Part of a small language model's weights.
Training: a variant of Muon for these matrices, 8057 steps.
Each number is 200 + 40 x the weight over the matrix's rms, rounded and kept within 0 to 999. Layers, rows and columns count from 0.

# layer 12 MLP down (transposed), 896x256, rms 0.104, rows 524-529, columns 128-255
276,222,276,223,207,176,195,215,160,176,197,179,226,279,142,255,173,186,246,172,189,245,187,150,223,164,144,170,267,216,257,236,214,190,143,200,232,182,227,188,204,174,135,139,231,261,192,220,205,282,199,213,140,236,232,258,222,213,210,103,191,187,238,199,230,165,205,207,220,179,173,223,229,218,234,184,183,239,202,188,210,258,233,195,179,260,195,227,232,164,216,240,153,169,221,118,175,84,193,184,163,187,222,223,206,34,195,131,148,183,230,243,255,163,185,210,123,234,156,227,151,273,190,304,228,197,198,196
173,218,139,289,220,202,255,223,138,139,124,215,265,200,174,163,206,151,168,240,184,220,192,241,196,195,225,197,207,243,243,189,166,196,111,185,142,174,161,203,245,217,178,187,249,204,247,185,194,194,226,166,147,155,201,153,195,266,156,188,186,193,169,263,158,182,203,223,162,174,203,225,219,212,149,286,170,240,179,173,222,224,205,195,181,184,208,265,228,255,166,177,247,207,205,247,195,289,176,239,195,250,191,196,234,210,175,184,213,190,160,234,256,228,216,170,175,210,172,180,209,173,264,242,163,206,150,184
202,162,227,222,225,120,131,189,222,141,280,209,198,227,216,222,183,133,182,214,239,127,153,253,210,175,178,108,208,289,195,151,234,132,195,238,139,199,259,96,207,215,215,144,143,236,170,143,158,223,240,239,191,240,177,185,174,295,257,222,187,207,213,195,215,290,168,140,189,216,214,167,189,184,189,199,77,193,181,230,188,199,140,152,262,223,185,186,261,126,276,57,130,224,170,220,256,167,207,196,234,192,189,155,256,169,183,129,157,223,163,198,186,221,212,202,186,253,219,229,234,162,193,246,206,190,220,188
210,203,207,216,154,218,232,172,201,252,191,249,215,206,257,157,152,310,153,140,159,244,217,214,231,218,182,190,172,182,209,202,172,104,225,147,119,205,215,228,202,178,273,139,240,224,236,201,186,196,256,138,226,138,261,253,145,226,295,265,307,214,241,206,164,169,185,207,142,195,198,266,174,124,275,195,193,198,116,203,195,164,102,163,199,246,152,181,158,226,186,196,248,142,166,235,184,143,179,232,245,191,207,166,214,249,210,189,196,171,203,222,235,196,175,153,227,200,160,157,228,213,221,206,137,229,209,157
120,247,190,207,234,156,159,198,222,177,213,169,169,249,234,177,253,151,163,100,190,213,248,209,154,162,227,202,144,175,234,237,220,188,202,123,208,209,218,196,158,310,155,229,196,249,163,151,227,196,195,208,215,183,188,284,211,131,145,282,174,182,278,292,240,167,163,201,188,245,181,170,254,184,273,135,157,129,172,172,166,243,233,244,170,226,146,124,162,172,236,174,302,202,181,210,233,222,206,219,255,206,134,173,188,158,191,237,181,151,245,246,161,191,191,178,194,252,144,170,240,178,207,232,213,288,169,283
241,159,149,169,217,256,161,201,224,201,177,221,214,224,233,254,182,166,165,199,219,178,240,237,215,199,192,209,181,161,175,214,238,171,206,238,257,144,278,191,197,208,178,207,180,166,145,182,197,241,220,191,246,238,213,222,127,217,132,161,177,164,213,217,124,250,217,180,174,182,221,188,174,284,220,234,133,148,228,323,218,216,198,177,210,175,192,182,176,278,199,204,207,255,316,230,209,138,210,221,148,214,195,263,225,259,191,208,203,233,244,217,202,191,173,131,111,184,235,114,145,250,231,140,200,197,194,166
# layer 12 MLP up, 896x256, rms 0.198, rows 525-529, columns 128-255
219,199,177,182,216,135,221,258,157,204,212,200,135,161,235,229,227,161,250,168,135,191,252,226,240,239,217,200,161,173,163,237,210,228,236,183,183,135,258,191,195,167,171,212,175,124,210,205,173,134,234,230,218,215,200,177,170,205,190,201,216,267,187,232,222,281,211,234,188,198,243,175,164,193,320,174,154,217,214,206,170,190,176,242,226,246,287,218,232,169,195,153,219,169,159,183,165,221,245,208,243,212,253,125,187,242,185,264,121,184,247,231,308,182,230,220,188,190,149,143,197,207,207,222,238,198,235,175
182,203,239,243,149,294,158,192,271,167,189,181,236,158,156,142,223,156,180,148,222,248,191,133,239,177,196,227,317,135,246,199,153,176,240,220,246,202,187,210,110,251,252,208,155,188,251,232,199,200,195,249,181,173,231,229,171,161,272,74,235,215,207,236,231,219,234,216,195,195,186,197,263,246,207,273,169,196,196,165,259,190,158,205,244,219,196,194,182,179,177,209,147,259,225,168,242,150,157,181,203,232,228,178,229,155,181,132,254,175,196,214,235,124,247,292,226,193,193,204,199,215,242,129,106,142,199,163
201,132,140,157,157,172,223,213,225,196,248,176,184,150,209,221,260,242,165,192,226,262,202,100,138,167,167,215,239,235,217,219,179,147,230,116,225,285,256,204,207,221,244,161,168,207,178,236,170,238,142,272,185,165,317,223,182,277,182,208,173,213,248,204,155,116,145,227,144,207,243,253,204,210,222,164,203,214,194,229,249,101,199,194,216,220,185,187,186,203,166,254,192,161,200,216,166,187,186,266,207,166,230,194,245,171,190,227,281,168,246,319,201,197,217,250,225,259,235,136,288,243,249,137,201,221,197,247
179,227,168,198,193,183,174,222,160,221,235,194,260,183,181,193,209,201,269,200,213,183,200,192,204,191,177,106,230,234,257,247,220,144,184,169,199,176,152,171,281,187,176,298,206,171,236,165,205,216,230,237,160,171,93,225,161,232,140,195,270,263,123,190,215,165,208,175,174,136,212,131,202,161,267,322,236,239,231,251,218,213,242,157,198,194,218,153,142,200,213,233,196,195,157,248,201,247,224,307,271,230,202,187,219,205,198,186,226,229,245,145,216,255,214,197,155,271,260,181,135,253,183,171,219,257,219,143
221,193,212,101,179,180,318,159,223,240,188,173,138,137,158,205,179,232,204,160,166,138,209,162,188,306,271,239,245,141,210,191,239,177,268,201,220,186,191,185,195,219,238,175,213,241,197,224,205,231,170,215,177,227,234,249,153,127,180,169,205,114,170,225,99,240,217,198,250,146,205,206,194,233,203,241,231,214,183,90,214,204,95,265,191,204,239,127,212,134,207,242,204,235,234,233,183,209,211,153,284,127,180,198,222,179,216,245,170,232,170,196,225,204,156,198,156,249,162,205,161,285,217,242,158,236,244,110